config.toml
n_layer = 8
norm = "rmsnorm"
init_std_o = 0.0
init_std_up = 0.0256
beta2 = 0.95
weight_decay = 0.0
lr_head = 0.0105
schedule = "wsd"
decay_fraction = 1.0
final_lr_fraction = 0.1
z_loss = 0.0001
Each number is 128 + 24 x the weight over its row's rms, rounded and kept within 0 to 255. Layers, rows and columns count from 0. Numbers have three digits each. The size before them is the row's rms in percent of the matrix's.

# layer 5 MLP gate, 704x256, rms 0.168, rows 462-675, columns 64-127
092:129113110159130101095121138121127089133127104148119107087098125131107089104120124132106108126146135140106165128111108113148086111115131145127136150133097117115161142082101085132115115143154140
100:140148143076152130084155163165140153115172119127145132112137080145129137130095151166121127117180144109098088126103096104121128119129109121122149094137070153137068112125108135134102124152140101
097:181099130130087097114165159083151105121147104120149174107193168103110140128127129063151144103153107091092081123102170128149125094117136126130129141113100127126131140099145092131159123131152130
103:086156083124099094135138166134153112133068132122128127159106177124118132129135086128115106127187123159157109108118113111124138159128101146124136118114102137093148140115134087125109077133145116
092:164101132149094158117103162144120119090113133130141188129153130117136139139113143113132150146166119126179158159136102113121157112112123155155150139137154108137088138113117132114164165123162127
099:099112132131141123156129136121146130133136136099091117138156121144115151169173142148152111144112176178154170138136142141144176112115148107148115118123120167126183139104166136144148098137107138
092:094161128109103084090133158159135137122116156119080148085109152132111104138138159140130151109121138153108138150125136139110122110074058104104148139119060148166088129151122158125121121094135150
107:116129099123082157119144155100123168126121161131129124138139143121127194105108156123146165135094170095144110125172135122138176123116131144102091148119136120162155148164128103080087136144120156
096:156136137101085146164130111142134125170145099116108119145187093149159159075142137121137155137143115107152097119145145153096149205155135139099109107123170137117134111101176160123138115171126091
098:138068168136156135115124108058136106137133138082081120106126110132167138142124103093120116135081124161091148101151156132146125147171192168103166118126109121130148116149107106112140155146135153
097:107093140157119152113115169114168170108131156155117121171083176097114130178138121141129150139135135151105158146141116179149094167156150178144124139138118092109142142118086142100156154133128164
108:088134124159117147121149103163155141155168102104081129117086123118179154093137156143114156162185090083105140118115128121117140101157143087177111100119106163103128099140143084110116120133097143
096:139171108137138154140122148164092106137157121109125150091117086112118098119137104139115105142114156132137102088156107154124143118124154127101133163102111124125111141168155114135126115171138149
102:136122109128128150148114116149134154156138101113108120101102124139116094110149167141130121120136126134162083083151152141119119114140150105140110175111128159128118150113113106111130129123127131
091:162160169132124162122130153143137125083168156143103122132135082145136145106136140099138145120119113128115118167128098160133161119105143144143131122150126112079181173127126129103144162117130121
101:167094154145130084101139173158116111121132101170107132153154157107061128113141120143118137116188110136119140164126135161079107086129143112111132098121088104148118128140102157081120169133142140
096:130157114111113159150097122128167127120112171142132080123130155135145151112137146149094109132140120134110175105131174126139126105151153116100156128104138121111103126142167130111162070109160119
112:155120142122173122133081090134146122151129116148120080165166140103116137122130111134119096143148135136141178128109171167154125110076093175104120116116126110125177147124108132157128101140109135
105:105094133109112172150094153102108165141144114099157096123115157111146132135113107094188072118105140115124094122133081148125114139128157111046134103104111121101131111126135089181085166117122123
095:188145147128165122114131112159120168150112168096114127128137158074128122124126164135145111153154134101143116086149132100136136144163188123169124140116122095136100131148186100133151104114103097
093:098104137130150185146126167127102121085056128151107127103081097120118099132100136143143111115143164105107142092148119145129120121098122130106093126077127115104126194161099128106142167070148178
104:094160162145123173126142134133139139157177096141106127143148117109138155144134152104121128149146136153157121099099109161142073143140140148112088113126119139110134116194168140134150163131126141
097:128140185114135161156128139128120131140120135123130116135153129121115116161090169168132152165103163130156132132111123114129112145109092117114146161129135140120154138104146096148135123081119116
104:156132147125093107185162136145115125107107161149135139083105108072124146115131109094119103078142103102179155135150142137103104089147088143170144115132114130126165129171146118097119118108127153
107:151158133149072126113140139127122180151122134155138135121110110092136176169132162134110123143107146109128131114155108138145128123110112138098130097127131164137119126137138105179112115108136161
096:070092166170087086132122161111143122158116118121107166080152118104120111152121141136150147104137106109122113132125075151122097154154139167124113160109111112148131123114120201180102113113137097
103:146106140129133119089103120137130144087105111129073131101174129098152123090073139164156107161108110127129122124117136148137106126084163121101159125157097135109117125109100122140143168130133146
099:120132114082132121130140164135128145191137114105153152105118113084116154166088152167152084120104143152161135127099137112108157119151125146127117154112150151186151129166124142123127127125133133
089:130136118100146092161151094113128142114119123083099112141110152110157131129147125153128109151130153148161107163129148089125106140119126144102120132123109120114121168149156142121167121047134120
100:111172107087154117131128125094141158139147195170110115103076129166141107114086095173095104118140148090109129098149094143095123079090104152122172141147129123124145130125123127140184110142137117
102:081148113151161112140154144110113178181120116192091121149121132141173130105115118113111108115113130092149156140110147131122142108137117107095157094103147118158102127121139153107112146100180130
108:082148076103122105088106127088156121132136141153147099102104136153174138085184115114162168151123108125109105113127101106120140103102084115138144118132158129115113113136135150150136154138141174
096:097172104085154120136155142120159121108128113122104152099156117136129131172105134117085149119118144121145117108088118132128108173161140155098154128146122158120119100138133143106135131106130136
095:120126147145113119118132123089166098121099132142130133117145120150052089141093109101150166107115147145134113116176156158148121132102147122145110190150134154135112125164101124136111141171130105
107:135089112117117147133141156088093134138079197147125124149118142113116133131128173063139150068136110076173169096139117097142158096154104124116111153164118115158143157135133138093157135114116119
095:120150096088143101152091145115106112122164121130121132144100129122132127106139169096163126145142078092142142095107115097111118121128113116124155128114127123095095140148129119099177110045145142
101:070119122135110087106119115084113141138140124098125117115107124119144128092148152157156118130136150090114115139116114167109114106121130114146133151135129159139114119175103090137148098122088129
104:118150140153160124103125102150151113120155123127144175096129134118125084158103180142074142106088166122147143083144105105170117121104146126117121136132195102100142122131113139074102154089133097
104:138111097115060139122112119123098134081129175146122147100142106136159116136119123118114083106087141104123159188174115150093112100140175149166134143118132123090114147146139112171150142142156151
100:155108128089102095151162134156115160086152133167095098135065126155108176132112132100179135111122104138121123128142121181080120144124141157142128140111114126132125117117121114119143137151106072
100:157123126192089122145114078159166154156157141100097143113130132127169119116164114114177159112144127146147157133162137101152114131137124165127159093121149151142145104145121109135159110125088118
097:139124175111130143156112123130108135135106048174164131081103094187096112120120110103109111136107127122106137140139105119097118091127153148114157073120158122107143105092135131137163123168114102
106:107141146117157110157149135135160158143138139178126117127154086123109087158147164110133143122137105172184145109164114113093131125134129109137149171122128137164148112129135136126124131150103141
099:131131140137123127121167145128125089164144131102130149056102129136149113135136139191154089125162130088123132161137155140145131200145142157082118093135138123127103123139154144102134104128131158
102:131136119134113145099170115147119060113145132067160081067114115114122107142143111061106111129137147150163144130186139148098108118155140154149114138108131152142161137130164121140135130157180164
100:082138104156109122147140112084092107143093131135103100127128066122129094115155128115151154095103144131087117119136090142135131076140144156171138115110130142172122115134111145102144101146099124
102:093106134138104085108159155120136142112103117171092137123102112108139171150145177151101113135145150130144086158101083127087112152130081113152120103129083133149159118103151170149136150098113150
099:127149144120124131142080111103161140100125139150124151096150109148147129151153170100093175117139122149124129131141137115081107135145128154160139089193121109154129171162158113110126160168072177
097:140132081133122144177126149148090114124140152161112132138147115112107133113132107156137096151108142104140146109114110129127113132143115090150119149106133158082119133097114109155154096165131126
098:164137117107131111152110111140130117086130132158129153113162147098144081166150145148106167110117122143128098146135151102101130149112177112123141119128127156134135135129163171092164137114171147
099:165140112099139101145155106125129130092136067149109134125105097157116116149132130148163113122115118115119112103127071145126116113098181152104121116146133121143089117099127144184126096100144138
094:123171129145157139125103104123088130139160126116104103114145129146083078129145106138168122106158167105098132137104127099124108099110147142150083135120146121122103148117108111160131109122157110
093:104112136116093137163158154129115106112140109160148086064109139145138158101096131120148121170118156094140128156094174113116159132112127149156129159160135094123125149131170162147115114098111110
109:151146098143126124213129119143105135141146148116159122115086123098180100106139102129143116095109118064145090112103140115121110140162140147110111135110088148144117118083159114086124125145111147
098:118177121105097111117134152101090107127102130112124126121126114093104126109099145106143066126108143092109134105116105117149144106120122117120112139140096147111140085108130145148137119165159117
108:134130120114163153139133137092149129089117118142080098112117181145097128144140092100162131101110161116126185125133083151098155115140124140065140153089142096116133107103104120116164146132148127
098:107150116106119133132120117116139169137168112176149147093108120139142166125125117127112127149093139137117079106099142151172133135176119164108140151139126103146123154118140126116151173144130142
109:123146172120166134105162122145099131193130138147134115132112092126192159142145163106170097130138121119188132141119135100141101128120117094134124140098137123138154127127166136166103149108137147
093:158113096137141135156108161119102144114137120113094101171184125132158099149095089115148117174118140112118159157140159151139132150101076150121107119117140119128169147146121081163142106136118133
102:119096115125117141158135115134117106127112089185154106167121132125158130131144091156124105110157120117146164158134169102101129169104152106099105099139161103156164165089145117146128151124134103
100:123110134097124096151117063109127133140159147155110141130182084119155156126145135139101118149100135125100100145125083153145155108087138115119116140093172132159129092106094133150154139087152168
108:124115137133145129144089122135101161155122102118140149103105140152128143124129177129106098147087127112106135101124118077106112121139138041117154055134157115117164110130123116089121152106132138
099:140090148139108148137103085077141111130148090098109110149135105120121117080125146106108145135105126149133158175127110151088114123125114123122128112137123136139112104144123092143088146122112151
097:112108121096137116133134083106123119125164145123113141177106120163135108087122160041127156116163085123117082110090136141088115116105122124110075154133115124098152164099109135164124133135096106
092:102141113126064124101127149133143117126151150156118131100116138083133124083121125118171119158146150111070134149118169122118163151142102112163113104097150155101130146135167153137127123076156131
099:107102119137118104107188124151110121120142118089146094132106119122150129115099186165096101121093087123176110146179079125131131113144100128108111128122163116095153089115085164088121130100105105
099:146104150128165144084152146110155104116101128107161111089136132129117119122155117093047160128112130122135113130132117149141119131101130147109142134121167151153108153121093104164167179115126111
111:146102088141109127174140103128119160126140157145147177116123130117114135127124117104140138148127120111131104148107107162103136087112103124126107097143137164154124150106087110085114119164144119
103:148168139114142172171165122123152168112169155143128125117144098161091137055106134102097146129149104090144147100103170184070115100150105146141130151137132159114114140132082131106068117132122092
103:096111106106136120136182166115094154146168112163138141113156102167181106109180144146136130126138103146105161093142102157138145129159144144114140127126151144108125135099107117165120122163190091
101:136154120153100144184156155117120184119091113115132146132134159166116135140094137097139146073113136149162160160131120148139118114076159121139125135159123153141140146137145122158107086086131112
099:094137148115102124152140121109103125154121148107162177122108117153144105101105084119082137107133108124177128148103166122145149118116141105144134134087150100121108118171122142140125130138136147
100:106165149153152148112108146121175096140133155158085139143117181094176144111146147149125168145143141121155118141136094123137168111148116116117122159088143171126175146141106105131111112130171135
097:054144136108121130162159163136074104156100148111106099149089155125131117102157104113147110085091095112142121151136104088120159126127121104096111127085125156115143118125121150124133164127134104
103:098120123121121105122109134181121127110145102112107153130125148090125123133116116139134135130145105099115115135128182113149132102110153157126236162130119169146143119156121160131087107144157113
100:126141149099140081095134153132146109134124132144082126149146162094102135121111119086112077083125152148104151120135173146135139134151155112138156127113086149112120124083146131121083139113124136
099:135163129148157097173112105134096115155120107132143136071150145154126150134108152158137161091091108082099142122112113106125110093094121110119119129141143151113130141127126167075062120128106158
101:088169149148156136112102094142127084091158152110093084107134109157111112137127110157110148140149129142112125113150111165154117130090104182129111123136119153127119165128131091140177146128098095
100:127154119104066143161159113107134116128166116101139165097121126107127106092121116167128101119122160070158127085112109151122105117134161078139153135092141145117150138114154162129137120100142130
096:125139134132150135111140104144127116116160091143167124128116121124118126104136128147093186074092155129144131146091090175156124122106177134083219129134111140115084128122109177141173156164087151
087:118136187129104169123120128118115166141133123148149112140147116158149103136081161081108158150121143108129135149142108101140130093108106134126137141139129137127143136145116104131173129185143160
101:157120148103163154142106061145112136091103094112107102141129100147157123086124157116106134119108116104140085097114143124152135106070142148124134142140131133135107121144118115108079151115138108
091:111122127135125132151096147131167099129134165124159119169177151148159148134147112133101149137108099146089136106114135101148147138119114087154133102114145106117114079135151167120136119126131148
096:086159126160132122080131172155165158111137108137121099142155136160118133098128149128116157102113128135127175109141150087099118111135100096136133067120154148149108164126093115154136115149099120
094:125085159138108128116133064067113158131169119147097144115142108112166128112169117078146103129088118130161128117110127135153142146121151200131124112117136125146139164115153118126122112138102124
102:144098130132130139146117135132124115102148137142103104117132099100165155166124120156120086151132103124122162107082120125101143118132135126121107125108130119156115166123169116175104106137128148
095:166097159139161142169078124090127134178135142127122165130133114168096182082137157142158138144117114142148096157122150124158092104133168138141154125141149094151146085117092112149113153106128120
096:156119187136085104099142104149142152078088135159079139166088126122130099119124128126131116156141099089126107107147107091131123141135156114152116058170107109130156176130131129135094161142092137
087:154130117146129154114132117138137123114154168094097143129077180140139129082129116125106112141113141089176096133096126114086110091112159134118167091120146122138146134115134129103130140129171138
099:070171120122104148152125123143154082153096151142133116155121112112131142107092159128120159144116106140175108101113142126097145132108109163106124097129070127119117105113128109123085129137116125
094:131142142087139129105141175137129148107162097160152128141152100085132155111145150093125094115157161088145134155117125105124135106118197156114142164157102080174101124117112174141164143132162142
086:132134126100149126146152119113167148099138088169126114111121121156111116134133145140101108112108127142156136134136128139107103110148134180130101093110067134118184185134117102058176143143137151
102:105122138154123166123143098157142103098111112152094119107172103141118142123127123097113121133115147097145157115171101118136135161130134161092088150122121097110102139116115099083087165081106097
112:095148095152175139127130119116112110124109187132107101154120124120118156144150135126154140135143138106131172139101132135133118123108133161118161113093125134141146129097143112133162149134123129
112:103118139156131123112111114144153162097154112130126131122146092116149143099131103108128091124118139111104122107133116126160158126129155134186162092113125132166134140062151154127105130125127124
105:096135108142086112117124117098130141086171114122118111152157127127099114147158085143136119143162134137134113140137135171120097181159138109102111139145089168158120139119124148126118092131142167
108:117123129118127142102136110102125134119158130116099122129112120112149120128129162102124148162116113146174129117094124125131166088092107138133178136122120130130110074177172109097144097101126125
096:146149100120153108142135108147129136134119131122144136108129096106146139126123165116111133172112124114162131124158105149115133114116188167112154112120152131154123159129131133121089182098131109
102:102133128156152123161126118085113157091151109165102172147150125115126088179112145162122098164123126141146123113145118156111116130097135099132140129141114154148121141116112113107123159140106118
107:137164171133060154106154150111146121107130182108105111132093136113122168121117139097118150150132151141159182116139153120125162101112130149128110112150095111150121137132118146144150115064140106
099:127131139147132142146161145138126121151142103121134134109093122105125148123126112104128068142119142120123141151124075178109114104125108149105098142119100067154193110095102085082130121087163131
107:146093110168154108114130136134101114177117139099130122140092118149127126111146156087164090150132116139164127103131164123106087129131132183156142098076117147104153128194093120157126136122155152
111:149141134118153150093110155150121144111167132130142120073119152128100154132158073115105138101121112095165120115141142088115111104137103102140082159100135165136097160172137160102082100127102128
092:128159108106108161103130164139137147080170112185105142158091124113156084091106137132118138099191125132133131113130123141134166108138113157121135113140139156126136133127124122104094103118149108
099:094082105165146103119124099122128119121111145120119147167118156126156102149133163138138092133135167123132116112145123103135150141100097120125123126149137105146143180146181136115119192120127133
103:144096128126111135132169145155158141118126123139122107134115122099079100106168122115135105147149193110181116144146097073111154140091139109107173108101143069152101121114139135128093121101134137
105:126121114146113083114145097116120134170125109097103137096098141106132066146158098099138149132136107123142131158139056123099167109105135141097096129191140108113119084130123110093117149112147107
094:158159143191094075170111065175124155126136143154117130108141174130105113112114132132106137153128093140169126144106128126155117126095117128137158121079122156107149151124144142099176123144123041
101:141118168131120112148154162149136162117097089130079173091132119148116097091068108148097150144164126098155143133135145111118152109069103121088137106111133132071141110153079168153103150151121155
102:143138121117150129146127146070159124147087150124139138079100120079096095200124131094140086136104159134113126078129101134115140121128155126135138088126103160127175120123157148135130174145129128
102:108176140140177115066089120151102122115164166129160152121144134163102115148148135138105095116114188142110090137131165153099122077088137149139163175138123170130102107111083090155106122189137148
097:188148088161125168095115121131180126124111158153166147100154109120134087141126126133107109151127137147094135158168120151137123109129123137131142112130186125121148110135120180090154159139148125
102:170110160116121145132152129126138140131133151154121082105153159113145102082124120132131144109119136152076121153106059176122096166152140136131159092138130067109126147156186118146103145127138129
097:100111113103102098160164165184148114140119075139112141134142106141127161083155134177114119110167105150166078144112156153124144099139118089098119142135146164142117148145131105148123128124102118
104:146112171128072136113165108126129140127113140116085119100131128140101137126114141147158074125164095125116171141135124113108089120119106111117118088128128089156115105161152144155123169126103115
092:120146117122165109143107147135140126122158105128120128145161110132143155077119092104126153123151148093138145092135135109082144125094129108117144130117089140131120126123165111171110154098127097
095:139157110115101102157129118145115138137118115120118099102079091141152117086182122122076112130120145170105122062111119144150144131120154120106158158101158104119130145117143149134126098108103147
094:128134130132165154171162181130120144155109120137125123122117104104091069106138144163126121170098150104143116161133133148131139153133120154118131073101121161176147163139074129098127112132103147
115:123109145109144127137124111146157137147134102158151080172156079096148110168120149070126127107091148134131178138133127133142103134155111117095163113119105108107154131110144126123062111118122099
108:111093125137121131140186140103089115146136107136139102144075154139144093125106116140114118109160117094125115195145178144073126167133099173090135101181140128107122120141137087130131129096122140
091:122133148129139078130142129136134078150114135096105146122114156142132130119126110124116138140145116107158140152139089110112126106121097126119157118111093133106153097117152111094109175093112107
107:161159123110115182141113126162146143104077096139102105159098108128108160127116136139128113142120127116106125107144170151155145147106112134091108083124102116149102126136126157162147134114127169
100:107132120079159082147148127097120140145076143081117112155138114121145164139079172146096139101130165134116146129121041126103153137122083155165172149098133146120113106153097095142111118140111112
097:132105115119122123131144115107119152105091147152139160116126143110161092142137129096108144117128131106139126096169129134162165070129146137134132142152155113134076144116122131140130099107157140
103:147149121107115152133136102090131139139154097115131078102109109104129145160119133137124137189146121122162082108106072147124133165159105202124158102103111146135119154131133150134120136132113111
101:116114100121166124087163061118120140147146141117133132090086134146157074102125104090157090125085140096126135151139154140050124132103119138118132061107135117109120110157119137092125129126131128
097:128155111172148099120092110152149120147099129126145111114132106138134131121171102094118135109098125135166147086119112110154131142143111143092141112096155160122134089185108163131165105158152109
100:146092127122107144163127123090147080169134159137098118120149123127153104137146149141129099143113113130138132113133133150142150106138176145153159127097145124080096175130108079084104138152139130
096:099056113164116138141134128094136153173119123133084123164146121116111105116125099109106131144164118145107153147135115128089099117117110126078117142120126136108100146125170129109137129093117159
102:108134089142120102137120112165139159132173139152137161151070168144174128134122128110154116150127178137127107139126115103113141117149155095124103132128103143148129160151081164102138142085154146
115:114109139156134138103144172155088107146159115128118116127097102121143141136117138116193142160110120131111155157132137115108130067141098166133142126120182109152154094124145132087109127134093147
108:150123118072126116172116104098132165132130152097115116125155116175110128095147112148121182122129147161115123108105117126125163130110153125106132107103119126135131113121109144115119103131109149
097:091107091095167147162136108129107132124156135094114138103141103101118139156157145099126141127102121150163120134158158156106100120106148111105118105104129154151127136112144137141136125093100169
100:129108134105113125100142121182132122127152096164109105134136116104083161131111099157160097121103074090111156116125099114130159128126093147137129154137100139132088114137119089119125140140142180
097:139102119161132152158144130127076157137119101153137176096116174116103122094143152163127118104179180118100131087139133129110124136099136114149126129159109120107137145110125169142105154156108116
105:106181135141110149140135124165140127124100135087120164144103126104154096110133127092136117103144113136174181144093103142139139072096125098145158126119157146124129131141112115135080120118092104
093:160162120141117089144102164176110143165170146120156118136101148140157151118102100121121165084119173136144155129107098155121105107070136138129179138135169101132140101092152115092064131132127163
101:104099117138103108122123104100110152115123158151113096107122109090121132130120120148147109078124167149133150126122115134095150136092075139116077145141183083136157122146139135113144108133191101
108:114189095123103164139118101133157142166093151166106115150114120141102102106158173128134141123122117160118099102156146097155150144117105099139171095108128152159109120119156181148136145121173125
094:128143125123107166134110111134104105133104112114114166106128198110127147139086134112135142135131140166107128102109121136128184142109172109143150172123105146096143102101098148102073114098159115
106:090119167141114096177183113083134125149156092119103111075126101135125118112115140118159105148133135149137123118117116145129103083172168108116171168162161099143124130140129154138120133150081126
086:103119149152110175116129109120134107159106118149113152117138109109120122136133122147050130145090117121117117098162117085106120162152166129099121147129080182135136152151112135163137116141154090
095:128141124092106103104120152126168127179122160135160105134136134127136081118130129155128155092112126082117118143082146101119105107135120176114096113116119093120093143103124109079143110107172134
095:114077128108103144147112144129120154169133102153121118149115148141117127126142095118141126098099118120145107162105079134099165118106137104150122123162154144135084172080109166095113120149097079
094:159133136124153179119145169150126092119159146122093153133147097146155163149157090132141153124141103117153114130122112150122144102088111136123114083093111130137129181171123094152100176171117160
091:101121128156132133123149123096136132126089098089121168129162152121141141149130091144145139113148137107177121139117148118150127164106128133124163160150127088112165128113147107108133123148149097
096:119120149144147111120108107106113106106066173109126171115125128138139142073149117186104108136139156104161128134124094148127127149155104170134135155136159161136173153124142113107114102130154128
101:103118112130163149119141103103169086155152147108138106173065154153163123096169158123106188128133108124117102092094141116125148140142098143102138124152121117080162113158112116140124172086136115
099:088102137137125143133161114106123119138138069145113130115139128122152117104136109130126098166167149128156121154155141080095150144134098144113097113159115130115090125181158130148131131152083121
099:157124125108142089167124146124168164089141158132077102144122098125113088098158136147134092156116127122132155133123107055123139091136124059086129098121141108093121084165132117127140120154161113
090:140107121078109102110141146104113129092138119106117098118152102084114130109093112136140123134163150152135146114060079149151134124127105117109144106149151155144127118147121135157146106161130151
099:124095098132046138074147185103126095125059131107077132136127151118103152146113115163107120114106142128092126090115145099125156134153127179114136139100159134079157153127126081142150112123189112
108:089168100066167104110117136129126138117139123113156100136125158126157134112111176081135109162149123107094116103116124131115105151076099129165093167123142135118162124129096139176109102118135118
108:127130151091121112092127141137101124141133117122123125104066145104099125103149143132111138176147070114166182137142125150138175085104147103160163166137151095111150109156160131136107104127121106
104:126121148106161157121138148071150151103125127159141145113146114141123140097116127098080111125140122141136150160097082126133126132134103103134159118148104159120149130093155166131138117134124164
097:116127085095154139167119120065116130140123137126147105141106131095125128133128149113092119156108092153157121105116132170096150132087126134134119166147159161119104164125157140143143154091148101
097:074160122118123121115118145105118150115123154122108139122106118109117155115143139140133140128161121123178163112130156079117144153142139134085124152115143154169130165150119106140114142108126130
097:124105127113158135142180146089139139088116143128163104138106129130140099093119102128116113147133115065122181118110146119150126138116137126132152101117140120117111118079094143154108162123144131
104:124132115172108159169098108078141111137131126145122106146151104142109121118143144152153123143100105205155136168120123146119088087147098135115153118152123149150078111104129120114164098148084122
089:100123115100149138190126044119122139113131155130095158123110130153094139115088101067148138106166138141114144145152173105136076138156101143130152129131094130149132130137121138125155123131121118
101:108129166141114113169111100148160127108097128143125160109158133147135123128141154107098116138129126153108141115132136145163126128135126119155140105136083120076145136128077136126116129157120159
094:094102132134151144140113080108127110131078161121142143121153162108140146102125163132115152082111143149133137063173114142145173171186123124130146120149129125156132125114134115133105154117122126
092:137122135188114123142112128083111121136125110148152138133165145048104127135113138139101118131080098162137117128107136090129144105151164148119108161132133122097087181147178129168085108119114108
104:135110126109097086169110135074131157092125119124095125167121140126143129156125151119122093145111152135128146109177113148127149122146141082108170165130111116149124105134123110122109166086104097
103:150148145131100116143116106085148129163136127122113094078110096145083113105114113109144094156173141127178130145139128135147088090110111136120155132145137117117133135138102084102132174141131173
099:115113106135113110143124151098186113105121171111123132162129128127135127090152146114158118159135123139100163111127140112078128112138086149124126164163120144092124130157108148163148134108092130
093:105121145137136123123141126075142126128149115149102069065124077136110114112128133170140119151106125150120148093127134113137093099128111156108118146134173099101102097164097093139113138138104177
100:148147131108086145121098116082127128091141126111125149122073130115143172139107169130136158114153159147126139102152116145118148205099142126110129144127145136090129108154138159140127142109152089
100:113113186116133117113114090111147126151106163128100124091084146097166126137088110140114143129123094159121134082085111125114144101118158116132149093110092118123158078162168134147131131127127075
096:081148138122132143131178088089122133082113115161138103103154129103115135117114115125178144141131141121129143156114137126145150133113115084134111114122169142090114126129131103136086095154100159
093:115126116191105136109109117089141098154154122132094093138135156107107096108103106118138155121134124132100111111126105106101116140138121138106134101137100104127125119152132129098128148142143163
106:131100103115128117098142141148156124162133144145128150103127142090120115148089125127133166164104091124157156128176130188099133127107108155157153162126134106132109150121135134135121127152142150
084:116195133150119119156123150187136127107120175153144110148144131157145131110100161160118134110112133091101151146143134176136110116145130145138137149145082126102109075138103113081100180130169134
101:163126103142130136164143159082139180114154175093081088140142083119105110135151122146171179118075129112139134103130117114088135154088121120114128171150139105153096109137171140152166148145083121
102:125153111125114158140137067166095147140116088116128098088099114109154089154136160156148149113173194099146125135095087085166175168154148138115135098081146119134160137155102131145108098114159119
104:084110120168093103172114099101122112150080170172135113134133196153137129149131115124116112133149101125142123122117076144195117139112130140137161146085128126138117191120148133129129133071094107
096:148144059118114158171104124143144143144135140083084134149143142086120150108110118142157083120119149115130148119148122111120104147133084096176143146137112101083150116129117140157149108139090135
099:149109142104151141164094115079090116111091136116140147095163124088095102143165111134066137154138080143157170170138117161128125117125139072095089130109156138123115125119123114097154144131132108
110:119138087129108099127119115128140155085094117122151130105106119119111135154133142085157107160124121173123130151142097140109104132140121140094195135163156125161141129154103120132126099161148135
097:098130127158106132084121132142126155097153144104123054135093128124119136145128132122097099147140167151181122145152176121124144125115109145116128148120089078109112129090139120154104135127111094
094:118128140128139086172160155145111118121132094119110152143145094139128179108129132123124135148145111181158106143135095110126105070119161101117137081126067136158159170130150171096141087150121119
101:142102123157155081131138107130161145146099123124104132101160100159093104175118108110104099147117163120118142109146103133091145106112136103118157134123095129153088167103134165118127124099111153
105:131128138164133140122148126095110121092117128139133105120141111134081104103162086143077068133130151106190146121131129144154145127140110143080104132112124148144159143143109130170111123144122099
095:151085115141126109129151141117149133128162128110125133117153136099136145145130085110146166116104112117166150200115134101165142107079088142092159148118130128092127163116091132084093125148108092
102:144143144151135193145106164111080148146156207117084108136144161097100143115136114104146139108132137108089127155119127112096130166134103132135108154136122109102115122142141087110143121079090117
099:147175126122109120118142122114121136156099118133133116096113176112135118158143133138139117112109171148173119102133158132121141092115145131110126116139104128097135123155109094099150096109134123
100:106069169089139115151128147143162121136130086147120119150123117136081176110163144175115157083106183106123125160146146118148114121138153161111110122116138094137119180153151127122090145133126171
099:128155107120131148124137126113164116097127119153120114108087103114090133132117123129114161155116122103174114145103191084102101155117141102124065141123109096112120165157139143129129138098154094
091:130096102130179091114166120089112141124131142163153114123177091117120194126144142139126163122135106128141161118121099128100098132090112129069106130140149155126112168094101130164138126125143121
102:093105085127109139126157100098133114114159099125099100162140146134115146123142122077097122110113126112109141110094097096161130172149138195156183130120094131172120130125137105101118140125143117
094:089115131163098133136092140111117145142120163151080127169087100128155164157126144137125127188109135144154149154118067147129138110139130104139159141106155147123087126177117129138141144135098085
100:101110139109110079108102118106097117104099135112117137116113139093137133054179140164190142146130109153093139160118128101155128110096131139159116114135142160122137162130130139131127138143125108
103:123084111142145096132128107105122118111151121124136134139106152078113130152147111139097080107130122123117156102113141087088141144145118149138120106073111110145114100145132136116092128180164119
098:097081123127178098122139150134143186136145134153110126130085165143171110144146118180120149084127142115134124141121112115124121115173069117143157130119107157162090088163134091107066112148141096
106:115136145142090103139107142110156120124195138138128134116111148125098149169083169145121106139121138081120157120137138156119137146113139118157102125137126140131146116090136135124104075095124132
096:150093076128130105123139118094134172149145167120103098152125098098110179145139135133106126119137081156132106120153089150148077175123144127119122093149104129118164154131129103111152129112136144
101:106090144113127125159177171149129154110125093109172170163171101108156082141126132127091133135107131114082098157146136097147151140094139140144146126171100139186130166077095147118154112135139074
114:161145076124144098129123145102102120104085137136117105127130120136147101116132122121146110118141118098131119126147145109143143165135139169138135121116112125128141165094120107104104153100107136
097:067116130084150114147184166139144139147084136101149134111115142112122114165150137130132112133100167149131116099127133143089128175133112154127120105148139084114148164190127126146171124121144111
099:113147121118106121133100114181132149139125105119135142104154098124092110151115114114124128098112162121143086099096114108157096145128129104161182149113140116108134097143123093065161100111097117
089:174137137115152087135120080143140114141108109128148110136106145119142122115176123085108125073126138153087077119124128137081110098125124155095089098098128100155108155067094173152141166108120098
095:166112089094147076151120132117119120145081163166133157149129140126152092148097149161100114140139135114147134083112124087127149146089098137125135109142129132161114112133153125142141140156105129
096:132164162112131122111137119121151125123140115125115116129150122102110192112172109139104097170127120107139158156156122114111121140120123131106122153158116131104135150152156090078128124135103160
098:116143105163119104119123104124108127103149089098150123097103137125120146148112161120182118114111123178124132137160097117138113132143110156113117111131128146118163156139183116163130118110146119
095:099091110110122098123150144119134114175125144112135086143154118100140148079116160143138111132123148154154116123117088057095098103127100129133140177154095132134123203154121138133166088132166187
091:090110113110128163121137184137104119126143130109091147129152165125172143097154153119141125090158128103118141125141129159114146101124104154107147142113156125182148167129128100170136113066117122
110:133134137107126151145170114151164159122133135116111110133096141123151147118119109121124180115129162134162096136112129115135174116147081117119114136066191140124122132145094137140174107112097097
099:149103111126166165090148117110144102129144137130166051138177129151110159093134131153150111102121117128129135125093124130096126069116121118116133143152143112159155101100114117147145148094129120
105:080103115152117113110164124121137134088176132154132073154161119149096155148128135097150158126120129141133155152149126158150134053144110129160163165160070091136120099097165115091153087139121160
104:111116139158129141184146109098181088159159134119144146141154158099147132136162114106187105108154161147148148140097135123137172082121116111137152127105128134068156147143127121108136091152136178
092:157105139153130152143125142123133170164152138076147150146146132142143129079115153160143137109127141150123115098129103101145139116121068110113123130154124153183131121128153156120123162110176092
102:125104102153144175125116209100137114154131120113152137120114104135093140162109130111165124137093170130133088125149143101132149157120147149178148132138142157133119130124116115168122153124113111
109:132115108147124116162097114064158137099118137138098123130140140152147146145110132124163118156113109138114162130097152117105103130094129110150172155133149138125132131097123113101161137137161150
096:126137109176130138125100074109080104150142147170137126114135070119099112132154126113164124142153153111160114095131096134125073118160161128117144115132130145153169092113186121134156144155131127